config = dict(
    head_dim=128,
    positions='rope',
    rope_base=10000.0,
    init_std_down=0.0,
    lr=0.000671,
    beta2=0.99,
    warmup_steps=586,
    seq_len=512,
)
Each number is 128 + 24 x the weight over the matrix's rms, rounded and kept within 0 to 255. Layers, rows and columns count from 0.

# layer 9 MLP down, 256x768, rms 0.0641, rows 55-81, columns 256-511
[[114 163 129 126 128 132 159 164 120 123 153 134 128 114 116 163 158 107 121 136 110  94  81 126 127 118 135 150 181  97 124 123 159 108 127 150 150  90 102  89 135 139 153 123 136 107 113  97 150 155 141 107 154 162 147 126 144 162 126 126 107 117 149 137 133 141 134 131 145  99 146 180 125  82  97 124 137 121 106 154 107  85 164 110 171 126 128 162 158 113 117 125 160 135 114 131 126 141 120 131 145 129 122 134 122 201  91 118 141 109 138 122 145 186 153 150 154 150 141 100 145  91 137 144 135 174 136 133 147 116 120 115 169 138 128 114 154 143 161 108 149 123 125 130 105 118 132 117 109 122 126 103  91 152 159 132 117 115 103 174  82 102 137 139 171  77 167 152 113 113 136 107  95 134 116 120 124 107  90 129 159  85 125 139  99 129 172 124 120  77 119 138 117 161 116 136 134 117 182 125 159 132 140 105 126 128 186 146 113 119 161 108 148 120 113 117 126 138 144 118 147  97 160 127 136 150 144 118 139 115 129 137 122 148 109 167 190 144 156 155  98 112 121 137 165 107 146 107 132 126  75 177 146 139  92 143]
 [125 163 150 125 175 119  84 131 129 124 127 135 131 126 110 105 152 144 114 116 160 121 122 153 120 112 124 133 144 123 100 139 142 129 132 156 114 159  69 135 140 110  59 141 127 110 101 131 130 121 136 126 117 109 132 176  99  73 130 118 133 106 144 152 122 118 162 118 107 122 110 121 148 146 120 161 125 157 152 157 122  68  52 115  85  91  65 127 113 118  67  92 154 167 121 127  99 144 120 163  91 129 116 153 126 159 125 103 103 125 121 139 154  88  75 112 154  90 105 143  95 146 152  85 169 112 156  55 110  74 135 126 164 150 120 152 133 135 110 147 116  99 119 116 136 108 138 158 143  82 154 112 144 112 128 127 118 116 146 113 156 111 100 124 131 116 149 107  71 120 182 104 112  89 113 136 113 101 132 171 111  68 103 128 148 109  54 142 131 155 107 136  90 135 138 148 123  79 132 159 123  72 137 167 112 152 170 148 117 141  90 131 118 110 108 128 102 138 110 159  99 146 128 100 127 129 142  90 134 117 124 146 129 149 102  98 129 127 142 154  99 121 120 144  93 105 126 153 151 106 139 120 107 121 155 135]
 [103 126 147 111 110 136  79 107 202  94 113 118 112 152 130 139 152  98 129 136 124 134 147 134 103 143  80 105 122 140 139 138 121 150 132 132 113 112 121 145 139 154 103 100 144 156 132 157 159 148 117 132 125 141  90 115 117 104 137 142 128 131  72 152 183 115 132 102 121 170 110 106 150 175 147 158 111 126 119 116 150 115 148 125 144 127 148 116 114 137 128 165  91 124 106 121 147  99 115 128 119  84  95 141 137 119 132 144 147 103 143 113 155 105 104 147 147 109 134 142 168 184 166 145  99  93  91 117 109 113 147 148 143 167 141 126 122 128 128  99 151 156 112 168 119 123 135 129 179  84 109 140  96 140 162 186 105 126 122 127 114 159 138 151 153 147 161 137 139 127 138 126 138 135 134 138 142 154 137 103 132 123 145 100 140 114 131  83 117 119 169 135 135 115 119 123  48 114 135 145 122 153 147 147 137  55  64 143 127 129 133 139  98 127 155 116 121 170 125  89 123 124 108 147 119 128 112 124  92 131 157 120 168 111 118 142 121 153 129 148 157  85 154 138  84 145 105 143 115 136 140  87 116 105 158 139]
 [148 119  74  87 164 148 102 162 124 125 126 127 161 108 112 148 115 125 103 104 109 150 163 114 107 158 158 141 141  96 111  97 143 156 114 128 107 128 176  76 108 141 128 153 150  95 129 122 157  87 136  99 121 182 118 116 113 121 128 155 142 132 112 140 130 150 161 177 109 162 132 166 126 185 118 134 128 155 104  74  95 116 138 142 172 125 149 115 150  58 153 177 125 121 112 138 136 125 116 144 134 122 145 119 130 126 122 122 156 143 131 113 138 133 187 140 147 112 139 165 147 148  57 172 110 139 133 138 122 131 164 105 146  73 143 157 144 161 132 130 120 127 146 134 129 130 142  89 102 207 104 143 174 111 137 100  89 120 154 157 129 137 140 126 104 143  97 168 105 108 130 118 131 120 112 125 130 119 136 129 100 120  87 125 105 146 124 115  89 105 126 136 104 129 102 142 120 163 130 158 145 133 100  95 129 145 128 120 133 123 176  81 108 153 169 143 129 119 140 127 140  83 152 136 149  95 150 137 152 144 133 103 157 125 141 114 198 105 116 149 129 103 154 154 119 121 106 184 137 190 142 135 130 142  81 160]
 [134 145 171 102 106 187 182 168 122 165 146 127 135 130 135 103 139 166 131 139 104 135 115 112 140 148 129 168 117 127  84  97 145 135 129 138 161  94 117  94 103 132 122 111 107 111 129 108 153 127 127 107 106 107 139 111 171 135 125 116 148  89 120  86 136 124  90 153  92 123 147 123 127 127 109 123 131 133  98 124 103 154 131 110 135  95 118 159 123 139 124 101 167 119 120 133 150 143 155 126  91 134 131 110 108 130 131 139 121 157 112 122 114 116 162 153 118 148 112 162 130 132  92 103 122 152 168 125 132 110 113 138 104 167 177 142 109 135  70  99 124 143 130 141 139 109 153 145 150  85 157 114 112 106 144 122 159 119 111 119 145 144 120 150 102 143 142 115 117 113 132 108 113 116  78 144 114 130  69 146 135 115 124 161 150 123  86  93  98 137 203 112 113 153 135 126 140  90 136 137 132 124 133 156 126 116 170 134 139 146 100 114 149 162 146 117  95 131 120 124 104 150 113 113 125 117 162 154  90 114 109  87 136 114 118 144  77 141  90  99 114 184 113 145 165 115 152 135 113 122  95 182 121 154  93  99]
 [119 133  88 151 129 154 165 146 145 139 144 121 115 146 144 172 131 130 122  88 114 132 128 128 139 138 146 109 132 121 120 100 109 117  72 122 136 149 107  75 136 120  65 127 123 152  84 162  74 166 158 146 165 136 131 135 116  93 126  93 129 172 105 160 135 139 133  85 131 140 165 125 162 120 124 128 139 118 138 167 135 154  50 103 132  94 122 121 126 147 129 125 133 126 124 147 159 120 146 124 106  99 147 112 133 130 137  76 112 120  84 122 148 156 160 122 136 158 118 130  99 126 131 184 118 133 138  70 131  63  96 114  74 193 125 129 130 113 123  94 119 134  99 116 111 101 117 131 122  91 156 139 123 137 155  99 174  87 126 107 137 142 147 134 143  70 126 119  87 109 138 135 163 153 185 129 134 158 102 164  72 137 147 121 150 160  78 122 155 142 137 129  92 134 126 123 129 153 111  86  76 132  72 168  88 124 153 111 108 144 128  97 130 138 113 128 143 156 141 135  94 122 120 161 146 135 146 204 147  99  90 156 157  98 101 120  60 149 138 125 121  98 124 137 118 109 173 191 123  96 171 124 138 177 123 111]
 [104 111 125  67 122 140 109 110 109 136 111 116  92 122 139 116 134 114 116 155 119 148 112 135 104 126 121 139  83 181 139 150  83 131 122 113 114 135 141 101 124 120 102 137 157 116 120 175 133 112 141 168 157 102 112 147 127 128 158  85 103 109 156 141 163 141 137 147 143 132 110 103 165 149 167 116 122 171 147 135 123 126 107 104 162 143 155 167 111 185 113 119 138 115 139  99 143 112 117 103 137  81 139 126 134 175 153  96 101 148 125  94 116 119  69 148  99 132 121 164 115 143  94 112 126 125 136  78 112 117 134  81 117 120 107 108 143 134 111 130 133 101 103 137 158 134 147  96 126 142 155 128 164 130 112 161 132 105 129 131 144 147 135 152 100  90 125 114 169 131 139 154 157 148 101 113 135 153  76 109 165 128 136 115 151 154 120 160  91 139 138 106 106 131 126 119 152 115 133 123 159 121 104 148 121 119 114  86 116 174  97 155 131 140 136 139 139 106 139 153 126 122 114 105 128 125  84 162 123  94 125 126 128 138 148 118 120 191  81 108 123 120 112 132 108 140  97 144 139 124 100 115 106 138 135 126]
 [ 97 139 140 137 118 110 166  98 131 128 121 143 121 130 133  93 134 111 108 120 100 100 109  88 123  90 126  91  95  77 144  97 119 123 108 119  98 154 148 147 135 108 122  95 145 126 154 163 105 125 123 137 135 143 127 133 136 139 116 109 159 130 122 131  91  98 149 131 110 131  66 107 153  88 123 127 114 104 112 161 160 138 133 145  87 164 144 118 140 134  78 168 158 133  91 102 114 107  84 159 148 142 140 113  97 141  96 160  82 134 134 123 133 127 112  75 128 157 150 120 126 156 113 156 105 145 146 133 120 170 112 144 145  62 102 100 131 147 116 120 110 142 103 127 143 154 139 155 103 159  79 189 154 147 140 169  85 136  87 152 134  82 136 111 204 155 121  71 131 122 127 137 105 110 111 126 142 119 157 135 131 171  87 150 143 106 109 115 116 138 136 101 149 162 127  86 109 132 137 111 107 118 129 118 138 105  95 124 121 152 145  99 141 133 154 155 149 147 109 145 136 128 127 141 128 152 148 155 140 125 105 100 148 161 145 162 133 103 173 125 110 126 148 176 177 143 140 160 119 116 145  95 131 145 121 126]
 [ 93 156 115 136 138 103 137 165 106 156 107 138 132 124 123  82  82 129 119 157 106 116 120 128 112 152 137 133 115  77 161 139 114 125 115 116 137 151  93 163 142  99 136 101  81 118 160 143 113 101 129 109 132 143 190 116 143 187 119 157 114 130 147 116 147 112 161 136  64 112 144 126  79 149 113 145 105 114 127 130 136 120 149 151 135 170 134 139 115 119 148 103  81  94 116 114 125  84 135 124 150 134 114 161 111 130 164 166 122  98 128 131 142 108 127 154 158 122 147 128 133 128 170 120 147  96 118 151  93 146 105 124 151  91 126 124 136 124 116 107 114 167 137 161 174 133 146 103 108 155 121 155 124 150 138 144  99 158 179 129 115 119 134 123 126 151 149 136 196 108 124 154 141 126 136 107 125 129 112 133 121 113 146  85 129 152 131 135 144 177 145 122 126  82 135 107 125 119 115 109 115 113 154 105 164 132  75 115 106 124 104 107  89 134 167 123 146 120 143 132 123 145  98  99 108 135 142  97 173 119 141 104 116  85 181 130 123 122 136 115 111  96 100 128 151  85 151  95 119 154 129 134 110 146 111 145]
 [135 129 128 118 150 110 126 159 137  96 130 184 143  85 120 117 132 127 132 151 123 131 108 141 155 100 137 170 124 141 124 101 136  86 114 120 141  86 117 128 116 126 132 139 130 166 139 117 139 140 131 122 146 124 149 182  95 104 125 112 132  86 114 136  72 140 116 167 137 137 141 176 170 177 142 152  98 108 146  89 111 122 133 120 109 124 138 124 137 135 161 152 121 106 106 137 121  92 134 111 135 159 117 130 164  78 160 140 157 142 152  89 110 183 153 149 117 150 107 169  80 157 145 166 121 148  99 128 131 129 129 119 149 146 165 116 116 114 111 152 146 116  83 127 126 133 121 140 112 153  86 119 128 111 151  97 127 115 138 189 135 160 121 113 147 136  92 160 123 102 149 133 149 117 129 164 120 122 137 128  92 140 104 140  96 117 156 128 151 139 134 111 143 124 158  94 109 160 117 115  72 132 124 127 129 150 142 151 131 116 160 132 184 101 126  92 135 101 137 150 119 140 146 116 128 133 143 132 157 132 121 139 140 131 109 156 184 141 101 105 113 130 124 128 101 154 112 115  96 134  86 136 135 109  79 114]
 [106 135 130 131 112 156 142 101 118  89 132 103 190 111  94 130 130 135 112 159 152 111 132 140 144 113 120 167 127 148 134 110 150  91 106 136 154  82 132  86 143 124 148 175 173 122 156 112 173 136 114 128 173  85 151 121 142 134 175 137 125  97 114  92 136 125  96 134 111 147 108 156 144 145 125 124 147 143 116 111 146 136 147 166 135 138 112 155 104 156 136 130 104 141 114 147 135 132 120 137 158 163 151 108 117 113 106 132 156 156 147 123 143 135 177 170 108 133 111 126 147 111  87 120 171 134 117 131 111 136 129  71 130 165 140 119 135  89 121 142 151 109 178 121 148  90 159 115 126 174 121 118 143 112 133 106 139 171  64 124 110 151 105 118 163 137 104 101 153  98 163 143 184  98 153  93 141 143 151 130 122  45 110 138  92 120 176 118 124 111  99 122 138  99 168 145 127 121 119 118 136 167 147 119 108 157 155 140 134 132  88 126 151  85 120 136 122 115 138 109 124 104 149 132 111 158 108 144 148 172 131 119 103  91 149 124 183 122  65 137 146 109 153 114 104 145 104 139 107 149 157 154 113 132  97 128]
 [156 139 121 166 157 176 142  97 154  82 105 125 140 146 121 162 150 135 126 152 125 125 136 151 124 124 129 148 124 119 139 150 122 133  77 125 149 154 129 127 150 137 122 142 105 168 121 130  57 177 106  79 151 159 106 112 125 145  82 129 146 116 124 126 107 127  96 113 116 138 144 133  85 189 138 158 119 151  86 126 117 130 135 106 115 117 149 164 136 147 123 127 128  77 131 154 145 127  85 133 154 133 125 159 179 172 129 122 121 130 129 131 127 141  93 139 106 147 146 145 158 134 194 100 100 133 132 124 104  84 102 132 165 150 164 100 124 110  99 145 139 120 154 119 128 122 127 108  37  74 136 113 110  95 129 145  85 102 104  94 117 137 135 147 128 132 152 133 130 127 133  90 154 136 125 127 117 122  85 146 146 137 126 120 160 175 148 110 157 160 133 126 139 138 129 130 129 127 145 132 149 167 143 129 151 129 179  96 100 110 105 142  85  99 141 132 127 111  75 152 133 121 158 105 102 158 111 117 127 134  98 120 113 125 143 141 105 138 178  53 160 124 130 142 164 109 119 100 143 172 144  62 131 110  94 144]
 [136 109 106 126 156 167 181 111 128 116 152 108  87 135 163 158 125 115  76 116  87  86 121 164 108  73  62 132 154  67 150 172 135 116 141 194 121 146 173 100  99 103 139 102 166 139 123 114 128 134 123 116 159 202 119 151 122 133 140 146 123 149 102 108 136 148 145 127 105 139 128 130 142 163 129 115  96 160  93 163  99 136 162 140 120 137 155 148 106  94 136 126 153 121 132 116 135 126 121 140 133 144 129 138 123 134 132 118 138 166 146 140 138 156  94 102  86 173 133 141 135 108 127 114 104  88 144 159 128 140 113 128 138  97 152  64 135 163 163 124 121  98 101 138 147  96 115 107 147 119 129 147 120 155 119  98 105 132 115 141 122 121  99 162 144 129 127 137  89  81 122 117 140 113 127 143 152 120 130  92 123 107 152 104 128 116 142 130 156 139 159 121 141 163  97 107  82 126 148 138  92  91 133 156 125 129 139 144 164 167 153 165 141 153 138 181 135 149 143 110 127 138 118 161 126  84 117 156  99 145 122 148 126 130 133 116 140  86 180 151 183 143 151 132 103 141 105 172 126 118 122 133 135 108 176 155]
 [149 122  91 129 143 154 101 143 145 169 120 123 105 133 141 149 137 130 124 128 158 120 138 138 119 142 112  63 110  88 133 123 146 201 137 120 132 132  92 148 102 107 182 117  59 137 132 130 142 164 119 123  88 142 140  98 141 109 117 131 117  92 135 150  65 180 116 138 122 129 136 130 131 118  91 113 116 110 185 153 121 148 132 103 136 142 123  89 167 143 132  73 150  76 127 120 138 169  98 123 130 177 122 100  84 135 127 143 125  95 166  75  84 130 108  97 135  52 118 128 107 169 159 101 144 144 146 145 151 130 109 141 156 136 148 163 117 102 171 100 154 131 123 121 126 133 112 156 111  58 128 140 110 141 100 158 114 127 138 175 163 117 108 163 151 129 128 106 121 128 113 160 103 138 127 116 133 126 140 129 141  92 137 134 131 172 133 117 109 124  97 101 136 124 118 129  79 144 121 129 146 148 147 114 139 141 183 135 101 136 118 165 115 106 132 148  98  94 149 149 125 129 115 146 140 109 114 124 167 114 141 159 115 104 117 156 139  98 139 136 142 174 126  95 102 166 157  91 125 175 113 144 155 107  96  66]
 [124 133 132 120 107 165 123 171 138 157 123 128 125  90 142 119 145 143 134 180 168 119 102 115 144 176  99 114 108 125  83 136 120 136 163 137 154 125 130  97 151 110 130 172 144 134 102 128 150 103 145  84  87 131  89  98  63  85 120 127 116 130 115 135 127 114 135 170 153 175 158 152 117  94  87 145  66  85  94 172 107 112 140  95 102 120 115 130 121 116 173 150 118 119 150 127 110 109 162 103 124 121  97  83 139 121 169 150 144 106 104 128 157  78 164 136 113 100 105  86 122 141 160 104 154 141 124 101 139 122 143 141 145 121 124 124 125 139 105 118 115 148 117  64 118 166 144  88 142 107 128 130  35 116 124  95  73 135 151 134 110 121 116 135 132 108 154  89 129 132 136 125 117 145  93 147 126 115 133 121 109  97 133 152  92 148 123 134 141 146 103 154 113 107 142 139 142 121 128 120 152 117 177 135 103 118 202 154 109 125 130 149 171 131 139  92 143  87 150 145 127  67 115  92 154 118  77  60 120 134 141 155 130 132 136 132 137 180 146 110  98 147 138 135 147 128 111  96 139 100 105 112  92 137 150 124]
 [141 140 117 110 168 160  76 104 159 161 142 115 181 103 129 102 147 113 137 156 128  93 150  82 120  97 115 118 141 143 112 148 136 122 130 134 142  57 124 171 109 129 161 148 118 152 160 104 146 146 105 135 134 103 157 146 114 150 100 144 141 125 132 118  95 110 117 113 109 136 116 121 129 138 142 103 120 144 184 121  87 137 152 147 114 167 128 100  99 109 150 141  85 148 108  98 113 139 108 166 167 135 115 107 137 182  84 175  93 115 142 119 106 134 179 111 131  68 145 117 152 124 166 130  95 139 146 147 126 171 127 134 104 129 159 137 116 129 129 138 128 106 144 115 129 127 136  89 105 125  69 113  80 162 136 152  62 145 145 123 123 168  92  99  90 169  97 137 125 112 146 110 128 132 107 119 109 146 157 114 149 121 150 129 165 123 162 121 124  63 122 132 155 103 114 125 139 164 105 160 148  98 137 108 140 145 182 130 137 139 153 128 135  86 142 127 145 103 169 128 161  95 155 118 152 109 149 168 175 100 153 108 145 131 135 110 135 145  94 131 108 101  91 137 138 132 133 138 146 162  98 135 116 124  94 196]
 [107 106 147 101 109 133  93  65 147  83  99 120  97 133 140 151 137 125 134 108 143 155 129  96 137 148 158 117  62 185 121 111 125 112 129 125 164 118 112 168 105 112 139 135 159 126 140 138 139 141 142  99 148 138 139 115 140 153 145 142 148  66 145  85  97 110  82 106  77 126 114 138 153 101 127 120 167 129 124  85 186 107 142 147 140 138 118 100 123 110 128 114 156 102 134 124  96 176 105 119 164 123 115 114 154 167 102 175 117 161 156  98 104 138 161  95 107  94 190 113 149 121 146 159  93  99 147 178 131 170 148 152 114  92 179 130 117 165 137 138 157 139 132 121 135 132 146 142 147 188 140 105 117 138 111 132  79 133 120 128 132 130 122 122  85 139 119 109 129 142 105 125 133 121 112  71 134 112  82 131 149 147  86 132 130  75 105 105 164 185 122 167 113 126 126 167 144 135 135  95 111 130 159 155 159 108 132 103 166  88 137 153 120 103 130 137 129 103 169  98 140 165 119 143 139 119 120 143 117 118 144 131 152  96 130 120 136 120 157 153 149 134 120 130 116 135 133 170 122 113 126 127 113 139 175 141]
 [125  80 103 116 161 146 134 101 123  89 146 148 125 106 140 109 124 112 145 145 110 153 160 120 133 139 148 141 145 102 122 132 115 136 151 136 117 145 158 175 116 110 134 155 121 103 135 137 128  74 118  95 150 120 108 116 152 129  87 139 104 156 151 123  90 132 129 134 127 126  80 139 159 152 117 138 152  94 145 130 122 142 124 129 140 136 140  99 152 108 120 156 131 109 127 107 173  85 123 107 119 130 147 149 134 125  82 131 138 145 100 118 130 177 149  95 186  97 148 142 123  99 112  68 119  84 109 124 149 142 133 137 166 125 127 125 140 113 146 145 143 126  91 137  96 194 115 162 109 105 109 110 173 129  86 108 157 129 122 118 141 146 136 154 130 149 171  84 147 119 102 125 105 123 105 140 130  98 142 139 149 118 139 118 118 117 152 165 132 102  92 130 127 142 122 106 155 147  56 109 176 109 146 125 133 164 122 133 134 127 142  71  56 139 155 121 141 132 154 139 128 113  62 145 117  96 146 139 139 135 118 131  88 103 143 112 160 110 164 133 142  95 126 129 131 160 157 158 133 125 125 101 150 114 119 100]
 [142 130  99 110 177 138 150 116 151 122 154 118  95 111 131 154 100 117 151 136 136  74 119 123 161 168 170 170 119  92 169 130 117 163 137 119 106 167 156 142 126  98 109 124 129 120 147 135 136 120 123 136 104 166 123 153 130 149 124 119 131 148 131  92 142 111 153 117 114 137 168 117 164 178 150 135 175 128 117 118 100 151 142 157 128 166 139 131 123 146 158 104 116 161 140  88 153  91 128 130 157 125 141 138 104 114 137 172 121 147 150 128 106 151 133 139 119 147 156 166 144 153 134  98 105 147  96 129 160 140 126 119 124 164  96 125 110 115 155 121 128 152 140 116 147 116 140 156 115 169 141 159  92 139 115 112 132 151 136 165 135 130 111 132 135 152  92 104 141 113 154 113 143 124 118 131 122 134 118 109 121 105 102 106 117 177 173 114 126 159 154 140 140 136 105 121 114 108 124 131  94 193 138 114 169 115 173 153 157 119 122 104 108 139 165 142 156 144 135 115 138 141 133 145 163  83  91 137 127 126 134 168 119  71 126 144 100 144 133 175 155 100 103 103  65 133 128 125  90 118 124 146 141 102  88 106]
 [141 135 154 136 150 130  98 116  97 126 123 126 113 148 171 135 122 105 126 106 149 123 134 132 133 130 137  94 154 143 145 103 112 118 109 127 145 104 160  77 154 152 117 151 135 126 127 135  94 146  88 110 142 139  86 113  86 102  62 140 144 156  99 120 146  97 131 113 134 136 143 128 146 158 125 119 137 119 102 140 153  86 104 115 154 111 125 106 127 133  69 144 133 110 109 166 136 123 163 128 128 112  95 151 113 160 173 111 151 133 140 154 120 130 129 163 111 127 119 139 129 127  94 101 147 102 132 113 129 140 152 123 123 153 103 164 126 144 156 125 160 133 155 116 116 124  84 149 187  69 106 114 167 149 105 142 130 154 102  88 103 139 140 143 126 123  99 141  65 113 126 156 113 148 129 120 124  99 157 133 111 185 163 178 114 134 105 120 121 130 124 153 138 119 117 145 118 133 139 115 117 132 108 168 132 110 194 141 143 125 125 145 130 108 137  98 120 129 153 128 134 140 163 158 150  73 137 116 170 126 126 172 151 138 139 125 128 121 119 157 104 138 161 112 126 122  87 125 138 131 126 157 122 157 135 122]
 [129 165 157 153 116  77 141  93 153  99 102 125 169 102 126 117 120 118 145 129 119  78 119 141 137 186 128 105 135 167 101 119 140  76 114 179  74 113 159 126 198 129 144 148  87  90 154 133 165 126 161 138 177  90 104 167 163 143 172 145 127 177  92 123 133 105  95 145 128 136  93 151 123 104 138 115 130  83 119 120 128  93 143 130 122 116  84 183 133 146  98 156 147 117 120 128 135  90 118 130 123 151  73  89 105 142 109 137 104 137 135 132 167 109 141 151  83 153 123 168 114 148 154 136 145 102 144 116 134 140 128 151 101 120 135 128 120 144 100 146  95 148 138 163  94 127  82  98 127 156  83 127 116  98 125 153 180 126 149 128 130 126 129 108  73 129 133 149  96 138 136 133 135 142 162 162 128 110 154 147 143 135 130 112 153  96 132 129 106 120 110 131 121 116 127 141  83 126 123 150  80 137 124 171 128 130 107 144 108 111 149 148 104 120 147 119 123  78 138 141 109 138 142 145 142 108 129 128 130 114 109 112 127 164 125 108  65 155 116 114 128 128 129 139 132 137 151 129 146 147 172 114 112  89 126 101]
 [136 120 100 150 137 151 142 123 144 108 103  96 153 135 105  77 110 132 124 124  84  96 133 113 131 149 119 164 126 139 127 110 119 153 117 147 133 155  65  87 114 157 119 118 118 136 118 158 110 130 144 103 128 106 147 155 112 161 134 128 130  97 139 119 122 104  89 108 102 108  91 108 138 148 134 141 136 144 134 125 149 132 103 133 128 151 117 158 119 102 160  79 105 104 190 147 122 153 123 110 135 130 155 124 141 165 118 130 155 157 135 125 105 164 158 127 127  83 110 122 124  87 114  99 123 118 110 112 119 152 158 141 180 128 120 129 139 138 125 121 164 163 145 141 139 120 125 148 144 138 146 111 136 118  97 154 119 130 123 153 130 126 150 160 124 133 138 152  86  67 126 123 131 133 119 143  77 128 129 143 141 136 142  96 143 125 154  96  92 137 122 115 107 118 120 145 137 144 124 113 113 119 112 188 127 149 198  86 181 112 117  95 133  93 137 167 107 173 121 121 118 182 157 123 129 139  96 100  79 146 138 159 129 139 117 120  95 118 160 123 128 165 174 137 134 140 118 131 109 130 144 163 138 134 102  89]
 [134 116 147 170 154 149 141 130 182 118 135  87 134 114 148 135 156 133 160  91 103 176 149 132 134 121 103 117  72 102 137 123 142 169 131 143 149 142 144 119  89 144 122 104 150 124 108 139 156 136 104 155 136 124 162 132 111 130  87  86 117 104 145  86 133 139 113 128 135 185  97 140 125 155 145 176 187 125 114 131 121 114 139 137 153 146 160 114 138 139 120 135 149 154  80 100 121 174 144 135 149 123 123 119 137 148 141 121 131 113 107  68 154 177 130 139 126 120 156 134 156 124 113 174 113 128 128 123 132 109 125 113  94 118 118  98 133 117 122 141 180  92 117 153 114 143 127 163 100 184 103 167 139 136 125  61 132 150 110  80 105 141 118 145 121 124 121 155 105 141 102 179 119 179 150 121 113 160  84 128 105 111 142 115 123 151 164 120 172 115 105 139 113 164  94 152  79 172 168 141 154 146 130 136 119 124 106 111 140 119 142 132 142 120 142  90 117 142 139 151 127 116 132 145 171 107 142 137  83 125 164 144 144 105 142 173 140  92 145 106 106 145 112 138  96 163  85 139 124 142 118 151 133 142 153 154]
 [132 124 122 140 126 170 194 121 119 131 148 101 150  86 152 131 134 129 130 182 134 137 137 114 136 133  95 157 186 176 109 129 133 128 141 102 144  62 106 181 114 157 125 146 150 134 140 132 130 130 134 138 116 113 144 128 118 162 146 127 133 120 156 134 165  94 156 150 115 153 183 135 120 118 124 143 102 119 102 135 142 130 138 143  98 127 147 128 108  92 146 122 124 123 102 137 110 147 148 125 129 124 100 166 119  96  79 126  95 143 128 157 160 168 121 136 131 166 191  96 137 104  87 149 147 125 135 125 102 144 136  96 125 128 139 117 121 164 183 158  74 143 165 120 150 108 132 161 145 167 119  89 112 124 113 145 133 156 139 124 130 130 166 117 172  93 132 165 114 146 128 116 158 104 120 143 125  98 111 148 120 122 102 127 150 124 133 108 135 134 137 132 122 183 112 154 102 139  86  95 129 133 132 146 152 106 141 150 149 194  86 124 113 149 135 115 130 136 117 141 127 142 161 154 136 121  93 131 120 111 120 146 103 155 141  83 199 117 134 149 127 113 152 138 147 117 159  96 129 142 155 107 118 112 109 153]
 [106 110 110 114 119 139  99  96 181  80  85 102 144  89 189 126 155 136 176 148 105 136 132 113 149 139 120 109 144 111 115 124 114 143 107 117 186 132 124 124 104 124  98 146 106 156  75 142  83 128 153 164 150  83 145 124 184 127 113 102 141 103  85 130 130 118 145 147 147  81 131 123 140  87 115 143 141  92 145 124 116 130  38  87 123  93  71 135 137 143 115 129 167 125 149 158 124 115 136 154  96 132  98 141 178 144 115  85 112 116 123 120 111 129  71 162 116 162  71 132 113 102 136 140 132  86 138 101 111  94 137 138  98 125 155 131 151 120 139 145 169 142  74 137 127 160 151  94 154 112  97 124  90  87 112 140 104  89 113 130  85 154 157 150 114  94 136 113 130 157 119 142 104 141 132 153 170 106  92 138 121 119 156  85 146 122  64 151 145 105 121  77 100  87 160 123 110 150 167 166 126 108  66 141 108  95 104 154 149 133 100 134 125 104 108  85  99 106 107 119  84 134 103 116 117 139 122  80  86 139 117 185 108 148  98  79 143 128 140 105 149 104 148 149 172 104 140 145 157 150 121 125 123 104 133  84]
 [138 109 125 134 102 149 132 162 112 142 112 141 158 127 122 124 164 129 121  95 147 116 140 165 140 103 167 132 150 100 126 108 124 135 122 110 155 136 126 132 135  89 100 147 111 124 124 126 117 133 106 114  94 117 161  95 117 144 152 130 139 119  83 126 114 148  99 126 113 115 171 124 114 143 133  84 131 105  84 113 142 153  95 126  89 126 157 124 181 147 161 150 151 148  91  99 132 159 148 153 100 133 132 117 184  86 102 130 116 133 148  92 104 117 117 129 133 143  58 117 121  98 136 122 102 138 123 118 152 127 133 112 182 128 118 159 104 127 152 118  80 118 149 154 144 103  83 163 159 136 160 122 158 104 114  99  80 115 121 121 131 117 151  86 103 106 100  99 133 152 125  74  71 138 149 130 135 130 115 136 109 111  90  93 114 155 169 138 144 103 107 137 125 128 126 113 114 124 100 125  94 112 130 139 127 158 106 103  97 129 111 134 111 137  63 129 135 102 158 135 108 129  95 136 125 141 128 114  98 115 137 141  94 148 119 142 111 139 128 129 173  86 133 131  85 115 158  82 102 104 124 134 122 122 156 125]
 [125 125 133 133 128 109 123  65 124 138  85 117 101  91 126 141 139 125 150 157 146 148  95 125 133 144 107 144  81 111 134 137 126 124 120 112 169 141 122 112 169 130 139  94 174 160 100  91 115 132 145 115 144 124 133 178 154 111  98 113 136 129 138 156 157  88 138 102 128 114 121 171 122 111 131 101 123 174 129 114 141 136 157 129 133 110 126 178  94 142  76 153 123 169  74 154 118 101 175 141 117 137 160 164 161 147 144 115 100 134 125 126  92  84 126 165 102 104 127 130 144 129 109 137 150 139 140 162 146 130 115 143 145 197 137 126  80 114 129 119 161 174 160 124 118 113 131 101 108 124 128 161 109 135 126  93 176 120 136 156  87 132 109 100 132 100 131 153 132 139 136  86 108 132 124 132 140 142 169 123 162 158 135 117 114 117 133 142 133 159  91 150 122 108 151 137 167 120 144 110  73 102 128 124 136 112 109 149 133 121 132 132 131 119 119 171 145 123 106  95 132 135 120 112 121 169  95 145 137 130 159 123 154 113 117 107 154 117 139 144  90  71 134 134  84 153  96 122 125 127 120 133 173 150 135 148]]